Weights of a small GPT-style language model, trained from scratch on English Wikipedia: RMSNorm before each block.
Each number is 50 + 12 x the weight over the matrix's rms, rounded and kept within 0 to 99. Layers, rows and columns count from 0.

# layer 5 MLP up, 1344x512, rms 0.0412, rows 1250-1286, columns 448-511
53 51 52 64 47 43 65 47 43 55 47 36 37 15 53 43 64 55 36 38 62 74 21 60 67 64 56 42 44 47 38 48 60 38 61 57 48 41 56 44 77 29 63 55 67 45 53 64 59 59 25 29 42 47 40 72 51 61 62 44 55 49 48 50
43 33 64 40 41 63 24 32 40 37 33 58 53 35 60 36 62 58 50 38 36 42 51 29 48 47 40 44 38 38 44 41 75 55 37 48 47 57 54 50 65 43 39 47 53 54 58 45 50 52 32 60 44 42 60 55 57 58 57 58 50 44 59 47
56 41 42 58 46 64 19 56 37 25 39 60 50 56 54 58 46 43 47 56 65 69 54 62 44 46 60 48 45 65 48 53 59 45 32 49 81 69 55 47 44 71 58 55 39 69 67 52 40 49 67 44 60 41 44 42 43 63 51 38 44 47 63 61
43 57 60 56 51 28 44 85 52 52 31 50 63 44 77 35 42 66 22 52 22 58 33 40 50 50 37 54 49 45 43 28 28 65 44 26 30 38 50 39 49 50 58 47 76 53 49 56 61 73 48 86 53 52 51 49 60 64 63 45 67 71 81 59
30 62 56 55 51 79 53 55 44 55 27 42 39 58 44 55 46 46 54 46 56 45 37 64 41 34 30 58 47 67 66 66 51 68 56 64 33 46 47 51 56 52 60 45 57 42 61 55 22 51 35 75 41 52 58 50 50 50 48 47 54 55 35 58
57 40 62 53 54 59 65 45 43 58 59 40 37 48 66 51 65 38 46 47 53 60 50 32 46 54 45 45 46 30 35 59 42 58 56 44 68 59 54 70 40 69 62 50 52 42 48 66 54 37 46 33 37 57 55 34 39 50 77 61 21 45 43 48
63 53 41 36 51 32 55 63 37 61 50 35 73 62 52 48 62 15 42 36 37 75 44 63 47 50 39 55 52 55 49 50 32 60 51 32 51 63 72 36 50 36 47 62 60 64 31 63 50 51 36 64 60 46 34 34 62 62 44 51 55 57 53 56
57 41 50 68 32 55 41 49 41 66 37 39 43 70 62 45 51 69 36 53 57 63 34 50 52 44 33 55 50 18 58 49 46 53 36 44 55 64 53 79 67 70 59 65 54 47 42 76 39 66 31 51 56 44 41 41 62 49 64 50 30 34 31 33
60 59 46 57 43 32 37 60 29 65 46 48 48 43 43 80 45 54 24 50 53 57 36 60 59 59 40 52 48 62 55 44 42 44 45 50 42 40 41 49 53 42 54 47 58 61 46 44 48 47 47 64 41 43 41 61 41 64 42 43 45 36 51 53
54 55 54 66 46 61 37 28 47 51 86 68 52 57 64 60 52 76 63 38 56 52 47 56 50 55 47 59 42 61 70 64 48 34 39 35 33 66 34 41 55 44 47 72 45 66 33 55 46 40 42 32 52 72 56 52 51 56 48 74 51 60 43 37
52 42 29 62 58 42 65 54 45 54 49 57 52 56 59 54 13 55 26 49 60 37 64 48 40 63 50 57 47 63 50 38 51 44 47 66 69 49 77 55 54 38 46 68 55 41 51 35 47 35 33 50 70 64 63 66 59 42 62 43 46 71 61 37
36 44 58 55 48 46 47 57 59 42 54 35 48 25 49 69 42 41 47 48 56 51 48 52 44 54 73 42 40 52 34 59 48 59 45 60 59 75 39 66 56 59 35 61 54 69 55 64 42 52 67 52 47 44 53 55 42 67 45 30 55 79 34 58
50 56 54 37 45 41 58 39 69 50 71 44 49 46 62 43 56 37 54 55 55 38 48 52 54 47 46 40 53 57 48 50 64 32 47 42 67 28 33 52 51 36 34 60 44 62 45 46 60 40 62 28 40 47 47 43 47 48 28 28 81 49 61 37
53 52 49 61 44 48 59 52 46 57 41 70 41 63 51 33 50 41 54 44 52 54 80 43 53 61 52 54 44 56 34 43 51 32 55 68 29 76 41 61 51 30 50 62 31 65 33 69 63 44 71 37 60 54 54 74 35 69 50 57 50 66 47 45
47 40 55 37 49 54 51 29 54 38 30 56 40 31 54 35 54 54 71 54 23 55 55 43 58 55 57 44 49 35 39 60 71 43 46 55 35 49 38 40 50 51 35 57 56 80 61 45 59 52 45 52 58 35 59 53 60 74 26 40 34 45 73 28
24 48 47 54 41 48 55 56 38 59 38 29 58 51 72 61 36 56 50 53 49 68 69 37 36 33 32 45 49 67 35 59 66 01 60 70 70 51 47 63 48 66 50 44 38 42 38 16 55 76 51 24 41 49 57 50 38 41 62 37 42 46 35 69
50 78 44 44 50 46 40 40 50 70 30 46 35 46 43 47 41 50 52 41 50 48 41 50 63 41 51 54 41 52 34 62 58 66 44 52 47 49 41 62 42 49 60 31 49 35 26 45 43 49 66 52 41 59 66 66 50 64 41 40 63 43 32 64
48 51 32 47 42 63 33 71 37 53 34 57 52 55 59 47 43 81 50 40 40 45 54 26 47 41 63 29 54 72 47 51 26 44 26 74 48 36 63 65 48 66 46 57 48 47 61 49 39 56 68 53 58 68 57 46 61 61 33 41 36 59 39 28
63 34 54 51 52 31 31 51 42 61 42 51 48 56 63 21 64 51 50 58 57 50 61 62 63 70 52 16 57 30 75 47 51 40 58 54 60 57 66 48 71 30 73 52 47 33 48 55 52 44 34 44 57 59 42 45 66 54 55 34 59 39 67 56
62 57 37 37 39 51 33 65 49 45 40 45 39 36 47 55 42 40 71 40 54 39 62 41 56 36 52 38 52 71 43 42 62 83 32 49 77 35 47 39 48 57 45 30 53 56 59 53 82 41 32 38 51 38 45 45 61 49 54 57 40 39 74 61
33 50 42 53 64 38 55 53 55 52 37 47 59 44 53 73 74 55 51 54 43 67 36 69 56 57 40 71 53 41 41 64 31 61 45 88 39 26 32 64 30 20 50 60 56 34 54 57 55 36 45 39 65 49 45 40 42 39 58 63 63 47 52 55
54 51 35 33 52 50 46 62 33 54 53 56 86 55 53 57 35 51 61 47 54 41 23 43 46 36 25 44 45 44 83 38 44 69 52 45 59 52 59 28 36 35 67 46 61 54 47 26 50 61 33 37 39 17 61 34 51 49 56 50 30 60 38 62
41 48 43 53 58 43 37 45 62 32 48 46 36 38 51 41 51 60 49 34 46 44 66 59 66 58 46 36 43 36 55 59 40 50 74 50 67 34 67 59 47 52 25 41 34 50 55 57 55 63 29 42 47 43 47 40 61 47 58 41 47 40 56 42
44 65 59 49 65 35 47 36 47 40 52 69 53 32 64 47 56 73 30 62 47 43 52 56 52 54 54 51 46 64 56 46 45 53 69 62 51 52 41 52 45 44 36 47 46 56 78 32 45 57 64 48 51 49 35 64 76 59 27 48 42 52 20 62
50 45 32 50 50 55 50 61 30 51 37 45 58 50 42 22 55 46 42 52 29 73 71 41 49 57 53 29 49 42 41 49 47 43 61 46 53 61 52 52 58 59 45 31 51 51 67 42 42 57 56 46 45 47 53 60 52 64 40 47 41 58 50 46
44 44 45 37 47 48 42 56 52 55 55 75 74 37 60 39 68 68 44 41 53 68 38 50 74 56 72 61 49 57 40 63 34 38 70 42 59 42 52 36 61 42 55 58 47 35 55 57 70 58 57 51 54 35 52 63 61 53 38 26 58 59 58 45
51 39 67 52 47 26 40 48 69 52 52 40 42 47 53 51 43 34 39 43 64 64 42 55 53 35 36 56 49 54 64 47 49 68 35 61 20 33 24 57 45 40 67 47 53 63 53 57 42 57 46 77 74 42 32 33 57 56 50 50 36 62 42 48
49 54 52 53 50 53 82 39 44 49 34 27 26 51 26 79 55 47 50 40 58 28 64 65 51 29 44 65 62 38 42 46 39 44 52 58 26 42 53 51 35 65 56 69 45 63 72 42 43 37 49 83 51 41 57 73 68 57 46 28 38 52 47 68
38 53 57 59 41 50 57 52 39 36 63 57 46 77 46 60 60 31 40 39 56 58 47 51 41 43 50 51 58 33 37 47 45 41 38 48 52 60 37 53 31 43 24 66 44 40 44 68 85 71 48 48 44 54 69 44 51 52 51 47 38 55 57 62
42 78 35 33 46 42 39 67 44 54 56 72 61 51 67 48 51 48 51 48 60 61 33 30 38 22 58 47 45 66 40 48 59 74 65 51 49 71 52 58 43 54 58 40 62 34 66 42 56 78 46 59 41 66 43 38 36 45 53 43 47 75 48 48
48 60 68 56 36 43 45 42 34 59 61 55 65 48 50 58 47 55 65 50 48 64 41 56 70 54 55 45 55 48 62 48 58 51 55 41 41 58 31 60 54 53 34 75 60 52 66 45 65 49 37 48 38 46 57 39 52 47 58 47 48 29 59 37
61 41 69 58 62 56 56 47 55 69 64 33 50 68 47 54 72 35 41 40 62 50 41 47 95 35 50 48 53 51 50 45 44 39 67 57 42 36 48 31 46 32 28 23 68 58 64 56 46 48 41 60 43 29 51 40 39 44 62 35 46 40 50 48
67 44 28 61 48 37 51 61 44 44 51 42 45 38 57 66 62 48 46 54 39 46 53 37 38 38 64 61 53 51 57 50 61 50 61 58 33 43 74 64 28 30 63 43 67 53 36 53 29 34 73 41 67 59 51 43 48 49 39 35 30 34 26 50
49 50 56 35 53 63 56 59 59 51 45 27 58 56 37 48 65 38 53 64 22 66 48 65 47 40 55 67 47 52 45 50 60 43 24 42 68 61 41 27 56 33 43 61 38 43 50 34 48 52 50 40 65 51 36 34 42 33 59 36 45 41 49 80
36 58 51 57 38 58 54 63 62 59 68 41 61 44 73 43 36 33 56 43 27 48 51 39 46 47 51 36 39 57 55 38 41 29 63 37 51 62 39 56 51 40 42 30 49 26 57 19 38 54 18 63 43 48 57 56 29 57 33 39 35 31 40 51
58 53 51 50 57 36 59 38 54 51 62 51 42 72 61 39 45 23 38 40 37 54 50 53 42 60 40 63 43 44 52 39 42 71 58 46 64 55 48 42 38 59 34 55 46 49 52 40 57 47 61 56 54 21 58 43 76 48 48 45 46 49 57 24
38 44 40 67 58 65 52 66 37 52 55 67 44 51 68 47 37 58 46 39 62 42 42 53 63 61 68 75 51 27 52 56 30 49 36 29 47 66 44 54 47 30 54 54 34 54 56 47 40 45 33 51 71 69 56 46 49 64 51 56 60 63 63 41
# layer 5 MLP down (transposed), 1344x512, rms 0.038, rows 1250-1285, columns 448-511
57 29 51 80 41 33 63 63 53 41 50 28 25 59 84 52 73 47 71 50 48 40 54 56 87 48 60 44 48 56 52 52 70 32 55 57 77 22 54 55 79 60 46 50 80 58 57 42 35 43 32 39 45 46 65 47 53 42 46 20 64 55 64 40
36 34 30 80 53 47 51 48 41 30 46 40 55 46 39 66 37 58 46 47 33 54 38 53 48 29 45 34 43 45 31 60 43 64 73 47 47 38 48 64 27 53 38 26 64 35 50 50 47 56 61 29 49 57 19 54 38 34 54 69 32 54 50 54
57 55 60 59 64 59 42 35 54 53 33 45 56 42 61 57 42 50 58 23 60 53 62 54 50 62 50 66 65 29 64 60 50 35 40 68 63 59 47 51 60 45 49 28 59 41 51 45 71 24 35 59 46 61 51 48 57 41 54 53 42 65 66 30
54 53 42 78 60 50 37 24 60 42 51 52 62 42 52 53 68 67 56 44 52 45 31 45 52 15 64 39 47 41 32 48 36 41 64 44 57 48 43 52 63 36 35 60 63 44 41 56 66 54 20 58 33 40 43 54 56 58 48 34 52 20 61 36
57 51 66 34 46 66 71 65 52 37 44 40 54 44 64 59 36 43 36 41 54 41 41 50 59 49 62 30 13 55 38 37 68 52 57 76 74 55 54 29 59 64 45 40 67 41 49 46 51 59 52 43 50 52 38 45 43 47 50 49 47 79 32 35
25 37 35 57 45 35 54 62 47 39 60 46 63 49 41 56 53 66 47 29 50 73 55 48 50 38 15 57 30 49 59 47 53 42 47 50 54 40 54 72 68 52 57 68 63 64 44 35 55 30 56 55 67 49 55 49 45 47 47 61 38 42 41 34
53 74 53 55 44 33 44 45 57 50 42 62 62 52 47 53 61 23 43 64 30 62 47 49 57 45 45 27 53 48 31 42 68 53 42 35 51 88 48 60 48 36 57 49 49 44 49 40 52 28 51 46 52 59 54 55 63 66 38 46 47 45 71 54
35 63 37 49 51 32 33 45 37 54 54 39 43 54 47 57 39 29 40 73 54 37 53 43 51 52 51 71 77 41 38 34 34 42 35 77 62 34 52 71 30 59 74 62 59 34 52 44 71 49 43 69 76 62 50 49 44 43 61 56 48 35 71 43
35 41 53 56 55 57 34 61 48 41 51 37 24 35 60 28 48 40 55 40 43 58 45 44 49 41 61 42 38 43 52 67 54 40 58 57 58 56 44 69 66 51 48 56 33 50 50 69 47 47 43 67 68 56 59 51 56 59 28 36 52 56 62 54
67 50 54 64 68 52 50 74 41 39 49 49 48 43 42 60 50 44 51 35 48 56 38 51 45 29 55 39 48 36 53 38 39 48 66 58 54 72 65 42 62 33 43 34 73 49 53 70 40 30 50 60 44 55 68 46 24 38 37 56 37 27 64 58
57 65 40 39 88 48 47 66 36 48 52 36 41 62 54 37 45 33 55 43 52 50 45 42 39 58 46 40 80 51 45 84 49 60 51 60 71 59 32 45 68 45 64 28 43 63 40 64 32 62 47 44 52 60 62 49 56 44 43 46 37 48 65 49
67 60 68 54 58 55 38 51 50 62 46 38 63 51 46 43 59 61 45 61 42 74 59 50 76 56 53 61 45 68 47 54 56 64 41 62 51 51 52 46 39 46 44 35 50 41 67 68 27 45 48 34 65 56 41 48 64 54 42 49 46 37 64 33
61 45 39 47 39 69 46 46 59 54 50 67 47 49 62 50 33 64 57 49 47 37 40 51 62 36 44 34 55 51 68 42 58 72 22 53 43 44 59 50 39 51 38 49 82 54 53 35 70 28 46 51 55 33 32 53 65 56 49 51 58 49 50 44
68 44 57 62 39 62 48 44 57 37 54 50 36 50 61 61 35 67 48 51 55 58 48 39 61 23 69 32 59 66 65 77 30 58 49 70 54 54 54 53 62 47 36 71 54 46 55 67 31 54 55 44 52 34 47 60 65 70 32 52 46 54 41 49
61 35 53 66 45 43 65 62 44 58 47 48 60 67 36 45 54 47 65 77 58 58 78 42 24 43 46 65 26 50 43 53 51 75 55 38 50 80 50 51 45 24 43 64 46 48 45 64 58 53 62 46 62 62 64 48 61 43 35 42 35 59 49 41
42 46 57 64 63 76 52 46 31 29 73 44 64 23 45 67 46 36 43 61 47 46 32 45 71 34 64 57 68 48 35 61 38 58 52 51 65 56 77 54 53 55 54 63 48 58 61 45 26 57 37 49 39 71 28 36 43 46 38 56 47 56 46 63
39 55 44 38 36 27 56 50 60 60 48 52 21 46 39 57 73 61 56 50 67 47 47 66 51 49 43 48 24 51 58 80 37 57 47 39 29 61 52 50 58 36 73 41 54 38 53 48 47 46 56 44 45 59 18 71 46 64 62 56 66 63 42 39
42 79 34 62 42 68 24 60 49 42 31 35 48 56 47 33 33 64 66 43 51 51 52 65 47 41 52 48 75 67 43 50 54 42 39 53 57 54 36 60 41 59 52 52 60 59 53 57 27 51 71 62 48 55 53 43 52 34 38 54 38 54 14 50
51 55 40 45 52 38 51 59 53 58 51 60 67 57 52 55 43 54 49 39 57 31 62 45 58 45 51 35 75 69 57 37 43 64 56 53 19 59 54 37 48 65 49 48 63 59 35 49 35 57 43 45 42 42 63 49 70 50 42 54 39 62 26 50
64 52 47 58 56 49 46 51 49 31 50 37 57 61 55 44 55 49 52 38 48 48 54 53 39 41 35 48 76 46 61 58 71 40 33 37 44 75 48 39 47 39 44 58 43 56 58 62 70 45 44 24 80 62 50 48 42 43 59 60 33 56 63 59
57 51 56 52 39 55 75 46 57 51 60 64 43 50 40 34 64 53 64 53 48 69 76 47 54 69 68 69 53 40 63 64 49 65 61 70 48 43 28 43 49 46 43 63 58 31 50 72 55 49 41 54 26 34 41 53 53 53 58 40 63 43 41 67
68 55 41 43 33 28 57 50 46 52 41 40 72 28 37 58 59 45 37 54 36 54 57 55 49 35 30 50 22 41 35 52 36 44 36 39 51 44 41 64 47 52 59 56 25 66 43 56 71 29 55 53 40 62 37 52 49 57 68 62 41 52 56 63
41 54 47 50 42 55 53 40 37 31 54 31 45 45 61 33 41 60 55 64 26 48 48 66 44 53 33 34 47 43 31 57 32 58 53 41 64 46 71 65 62 51 37 39 47 43 49 53 39 88 23 50 34 44 56 29 38 28 45 52 41 61 53 62
47 36 46 39 48 39 59 68 39 37 55 31 54 37 65 65 65 43 71 58 63 57 55 57 53 51 56 47 69 42 52 67 42 32 41 25 51 33 48 37 49 64 61 57 56 48 49 47 65 50 49 69 63 34 59 64 50 47 57 44 58 66 47 43
53 81 24 59 63 41 57 33 34 74 50 36 39 54 40 52 55 66 48 43 51 51 59 36 73 50 42 39 66 47 59 79 36 54 42 42 41 50 43 44 63 59 64 55 31 50 48 51 48 24 69 57 54 64 48 63 57 30 43 31 49 38 51 64
58 57 62 38 30 22 52 55 58 50 45 53 28 46 30 44 63 57 71 34 72 40 56 58 48 55 61 43 44 68 39 55 53 31 43 61 46 44 52 39 46 45 46 42 44 34 46 42 53 68 62 70 75 42 76 40 39 52 54 31 63 59 46 63
75 47 41 52 52 55 32 55 43 49 49 50 52 58 42 45 58 26 61 24 78 43 40 32 52 55 50 42 48 60 48 46 53 53 38 52 45 45 33 76 50 29 57 56 52 36 68 62 65 59 59 43 48 38 53 46 41 44 27 58 46 65 70 50
46 54 45 43 45 56 38 56 56 71 37 33 35 40 29 49 57 59 42 32 71 66 54 49 45 54 60 60 45 47 49 67 76 34 50 37 45 80 56 71 26 41 52 41 57 71 49 61 56 30 47 56 56 32 32 62 52 76 51 31 68 48 55 46
47 80 61 58 37 33 59 55 40 35 64 35 71 34 61 60 54 43 52 38 61 81 59 32 40 84 51 63 74 38 49 42 44 49 36 52 70 51 35 67 34 74 35 40 43 45 62 42 45 61 35 66 50 52 60 26 72 39 30 47 56 53 40 36
32 40 45 35 59 54 36 55 43 54 44 51 35 61 35 56 69 54 68 40 60 51 24 49 70 41 25 59 69 61 62 57 44 32 26 51 67 51 72 35 42 54 47 56 53 44 40 52 27 38 41 70 41 55 48 66 40 41 54 51 49 36 34 60
16 42 33 56 37 42 63 57 35 61 56 52 30 40 64 74 44 39 64 57 57 52 56 40 34 59 31 52 30 38 26 50 46 73 39 59 49 53 46 47 63 47 46 45 70 59 44 49 59 40 54 42 51 42 41 71 42 30 66 27 60 68 69 53
19 35 52 45 42 37 43 59 43 53 55 64 27 49 51 44 31 55 47 46 61 34 75 42 57 51 45 62 62 30 51 54 44 25 51 41 43 28 64 70 62 39 40 50 51 60 43 76 49 36 54 65 47 45 50 27 46 27 40 42 44 53 52 45
52 51 28 54 33 61 57 72 40 25 43 46 34 34 67 78 56 42 40 47 51 68 42 57 49 44 43 49 19 58 20 34 59 75 57 39 68 58 45 62 50 46 31 49 54 48 36 61 38 65 58 45 57 54 78 58 59 88 68 49 32 56 25 58
58 49 49 45 37 56 45 58 38 25 55 40 53 46 35 37 37 51 42 40 44 52 41 58 59 71 55 49 06 35 50 46 25 62 26 56 58 38 48 64 40 49 74 62 50 52 61 44 41 47 47 34 59 39 57 62 68 55 50 63 50 41 47 45
59 48 40 41 66 52 31 57 41 75 35 48 64 47 61 63 58 45 48 35 47 52 31 56 38 49 55 37 46 57 46 19 47 39 52 73 48 63 62 45 52 52 39 51 39 67 43 66 60 63 71 48 28 37 43 46 47 42 51 71 50 49 59 75
48 31 45 61 50 44 66 44 36 52 49 28 47 56 48 51 58 48 61 39 56 46 53 52 42 47 47 47 62 64 46 69 47 40 66 42 62 48 58 49 63 21 54 32 52 41 59 48 69 48 37 54 56 67 53 65 55 46 46 45 81 51 61 52
# layer 5 MLP gate, 1344x512, rms 0.0435, rows 1251-1286, columns 448-511
39 48 37 47 51 38 29 55 42 48 49 55 48 65 64 57 44 40 40 62 42 23 37 43 48 23 39 53 51 53 26 51 43 74 66 60 36 46 43 64 36 60 46 33 42 40 59 54 59 54 68 42 62 55 37 55 30 42 56 55 31 60 56 40
43 44 42 39 51 63 48 67 42 46 25 46 79 43 61 66 55 46 49 46 29 72 21 53 37 55 56 41 42 55 42 51 71 47 38 43 73 30 31 48 49 29 34 62 38 63 53 47 36 50 35 48 59 62 43 55 60 50 61 35 55 53 80 78
43 59 57 53 51 80 42 55 29 52 35 75 35 19 63 48 39 45 56 75 35 45 54 54 45 76 40 71 46 50 55 70 59 56 46 74 51 43 52 61 38 50 47 55 49 37 26 61 73 63 42 44 44 62 80 41 83 80 48 63 31 35 54 59
48 48 41 40 56 64 39 51 38 50 37 41 51 66 59 51 61 58 43 56 63 38 28 33 62 41 33 44 46 58 58 77 39 88 55 52 62 45 42 51 47 59 41 39 72 45 77 43 52 46 52 44 63 61 52 51 39 62 31 68 52 49 36 39
49 60 46 45 38 59 40 50 27 58 52 56 53 35 49 73 42 54 43 61 46 64 52 56 59 36 38 40 46 73 51 43 61 54 43 53 53 51 52 51 50 57 34 58 45 26 69 40 48 58 53 42 64 45 58 60 46 49 63 50 41 45 35 57
37 51 59 54 30 61 55 39 59 55 51 70 31 50 36 40 76 42 62 69 41 49 49 54 58 32 75 40 49 53 27 57 26 36 31 56 53 68 46 57 46 48 40 56 30 69 64 48 55 51 69 45 57 52 53 40 48 56 37 69 59 43 57 40
38 36 36 35 34 50 56 24 42 52 44 69 64 31 52 75 52 38 57 57 60 67 45 36 36 37 69 44 42 56 45 29 47 53 61 52 44 56 52 52 44 32 33 43 39 49 41 42 54 37 53 55 36 41 57 49 56 41 54 63 44 47 50 63
49 15 61 37 45 52 36 47 44 31 45 30 41 59 44 46 37 32 40 64 51 58 20 29 64 53 61 51 48 64 48 58 82 71 45 54 68 41 58 53 45 56 33 45 35 59 39 76 24 51 57 43 54 58 52 42 36 57 44 49 50 43 16 56
45 35 45 44 21 52 58 45 66 43 37 55 49 37 39 52 49 43 63 55 35 54 57 26 33 61 56 74 55 57 64 49 58 50 48 55 41 43 42 38 50 45 51 45 27 56 71 49 38 62 36 57 67 64 53 72 55 48 49 51 69 54 33 39
42 41 27 50 37 38 82 44 67 32 60 34 37 53 25 29 55 29 48 61 30 54 51 56 57 46 45 58 38 50 68 53 36 40 47 63 43 52 59 50 57 73 64 40 23 62 67 37 48 50 57 50 29 53 53 69 41 67 64 40 50 51 59 37
52 65 30 60 27 54 38 61 56 58 49 67 41 53 36 47 54 60 59 54 70 52 52 35 57 53 61 36 50 51 40 63 51 82 48 80 49 52 61 35 62 34 56 51 78 42 48 48 36 73 25 47 31 43 41 60 36 47 48 35 41 49 38 30
60 51 40 25 34 51 60 59 52 29 56 47 32 43 66 59 49 69 40 50 60 36 25 54 46 43 59 47 43 69 43 37 49 57 61 59 51 68 47 45 37 44 50 65 50 60 51 65 41 47 55 30 75 49 59 28 58 48 40 58 65 53 73 41
18 38 36 28 41 44 46 64 39 64 58 68 55 42 33 37 54 65 28 66 74 52 38 63 31 56 54 42 46 46 73 58 53 31 55 40 68 53 37 54 53 50 54 64 43 63 64 51 40 43 50 42 57 54 36 61 55 61 45 45 63 36 44 57
34 52 72 58 31 65 49 49 70 39 50 41 36 34 48 43 49 67 62 42 51 68 54 47 51 60 27 47 53 56 42 55 37 51 59 48 47 25 47 48 51 57 58 60 58 49 64 56 37 53 37 40 71 44 51 72 56 36 36 71 58 60 61 52
40 38 49 46 52 63 59 80 64 44 72 58 64 46 74 41 73 45 43 46 38 57 53 27 40 51 47 34 45 39 58 64 44 58 30 64 56 59 52 35 51 69 49 46 50 56 40 28 18 55 44 56 39 52 62 32 44 64 34 50 75 18 62 35
46 28 61 52 30 54 45 70 42 44 56 30 51 21 34 60 60 37 39 54 38 68 48 60 39 34 45 58 46 84 34 61 50 70 32 49 55 61 67 72 41 37 42 50 50 68 68 46 32 52 56 49 62 50 41 39 49 51 46 63 35 48 52 50
50 48 39 22 40 55 58 36 58 59 58 53 48 49 33 29 33 60 54 56 36 25 49 43 42 48 63 66 35 70 51 33 69 67 52 33 43 46 34 60 49 55 52 61 50 42 62 47 46 25 57 73 75 60 51 49 66 47 52 49 52 54 42 56
56 52 46 48 39 47 34 63 52 53 54 71 23 41 38 41 59 52 63 71 44 50 51 50 50 40 68 53 55 43 58 26 79 52 30 47 44 30 42 50 51 34 58 47 44 41 61 57 64 58 50 63 59 58 67 42 72 50 50 47 49 45 73 50
49 60 73 42 57 56 74 57 39 52 62 66 37 41 27 45 40 39 57 65 36 32 10 58 49 46 59 61 43 61 42 69 37 59 55 59 45 23 53 64 32 57 42 42 58 51 72 53 57 52 55 39 43 45 47 50 54 40 39 63 29 53 46 78
50 41 38 69 41 55 38 19 42 43 32 58 58 27 35 46 54 45 48 75 42 50 41 21 61 29 57 53 46 67 49 44 47 57 68 62 45 36 47 38 57 36 49 17 49 57 52 43 43 73 65 60 44 62 52 67 55 54 43 45 51 45 30 69
31 56 59 41 53 57 64 66 68 36 43 49 58 64 39 38 36 41 59 64 47 67 54 69 53 40 50 64 46 49 59 53 62 77 44 44 41 63 82 66 42 54 58 49 58 67 39 41 46 34 56 46 41 67 66 35 36 61 52 55 37 50 56 30
59 31 72 36 62 57 44 48 51 65 52 66 66 28 21 53 63 54 60 55 25 35 28 42 44 48 44 55 41 61 53 47 59 55 15 64 51 54 52 43 47 43 56 43 49 49 36 45 43 53 55 56 72 30 32 55 56 43 39 56 51 55 64 41
71 57 53 61 68 58 51 61 39 61 57 51 44 47 64 28 49 55 47 54 65 37 50 31 57 35 58 66 45 56 64 40 64 71 32 50 30 66 47 56 67 77 48 43 32 35 68 43 42 50 59 47 51 42 25 51 73 56 44 43 44 64 44 64
45 25 33 66 67 43 58 47 36 47 51 60 54 38 59 58 30 38 61 41 38 22 35 49 45 29 43 54 56 47 67 63 40 75 49 75 56 54 47 43 52 67 73 48 53 26 31 33 25 51 27 49 58 40 50 50 46 79 63 53 29 56 53 60
54 41 46 34 32 54 44 68 68 61 50 55 75 31 53 43 52 35 39 59 40 23 53 39 38 48 55 30 48 43 75 51 49 62 68 68 65 80 41 66 39 44 41 42 27 69 60 58 28 53 68 60 58 43 58 44 50 44 50 49 34 56 49 44
41 43 30 36 47 55 50 56 42 45 48 71 56 53 42 52 30 42 43 64 44 57 46 56 35 69 45 72 38 23 47 46 33 52 53 72 40 43 38 54 51 47 49 45 52 40 54 42 59 53 56 55 42 52 37 62 81 39 36 54 74 62 64 47
61 38 59 45 55 69 50 39 38 34 56 59 32 69 53 42 29 56 52 41 40 28 52 48 37 65 32 56 48 33 54 45 46 58 63 40 50 53 55 42 58 35 58 23 63 41 55 42 46 57 47 60 35 66 69 45 43 54 48 74 76 55 69 69
52 51 47 60 43 71 46 55 45 29 57 34 68 55 46 50 53 76 61 34 33 58 44 54 25 52 62 63 45 56 49 26 80 46 41 56 42 41 44 66 36 51 54 10 24 26 57 50 52 46 75 47 71 53 49 54 31 87 63 40 65 57 55 43
45 47 39 51 43 36 47 41 68 48 43 44 60 43 71 46 48 47 40 61 33 67 50 68 44 37 78 51 42 65 50 38 72 57 75 57 41 62 49 56 48 56 42 42 53 59 72 50 60 58 55 56 47 27 54 54 38 56 27 24 37 62 60 41
65 38 47 54 28 73 44 55 52 52 36 42 64 51 27 54 48 52 31 46 35 58 63 52 71 37 28 44 46 40 28 54 64 26 43 34 51 59 42 40 75 67 59 60 44 69 73 55 56 66 51 43 53 36 45 61 63 63 40 43 40 29 60 34
61 24 62 48 56 43 70 29 41 44 50 69 62 44 41 23 42 63 67 47 44 36 57 57 48 44 64 58 52 70 55 50 47 61 44 62 53 64 67 42 46 65 59 66 44 38 45 38 78 51 69 51 60 77 36 43 48 46 33 49 48 60 51 48
50 51 25 27 32 59 45 38 45 58 53 44 45 40 74 43 40 63 44 62 53 44 47 27 28 67 36 42 51 52 62 54 49 54 58 69 45 77 57 50 75 43 35 42 17 50 56 51 43 42 64 74 30 50 54 48 54 81 54 74 64 54 30 52
46 58 47 46 51 33 45 51 39 50 45 25 29 43 62 39 31 51 43 65 47 47 35 42 59 44 48 49 49 53 49 37 44 64 41 42 61 63 56 66 41 53 55 50 33 38 48 59 47 52 61 38 40 56 54 65 57 42 42 61 46 70 49 72
50 49 40 43 38 37 27 55 55 49 34 34 51 31 50 67 23 39 51 51 29 59 46 53 49 39 65 67 42 68 52 41 54 56 56 55 40 54 45 56 50 68 37 43 37 63 53 61 45 39 38 46 56 62 53 49 66 70 46 41 42 44 58 64
44 36 43 70 18 42 56 42 59 63 59 45 37 57 51 35 46 51 68 56 62 44 44 42 47 42 41 51 57 53 49 42 64 57 52 50 65 57 57 56 61 32 69 37 32 49 67 53 14 56 51 38 53 48 45 89 55 52 50 72 58 49 68 49
56 39 40 28 38 56 23 68 47 58 46 69 52 60 52 51 37 49 59 54 35 56 28 49 44 57 40 41 50 56 66 59 41 38 68 72 49 37 67 51 57 52 51 74 54 35 34 53 50 49 43 38 52 50 55 44 26 48 50 58 70 50 62 26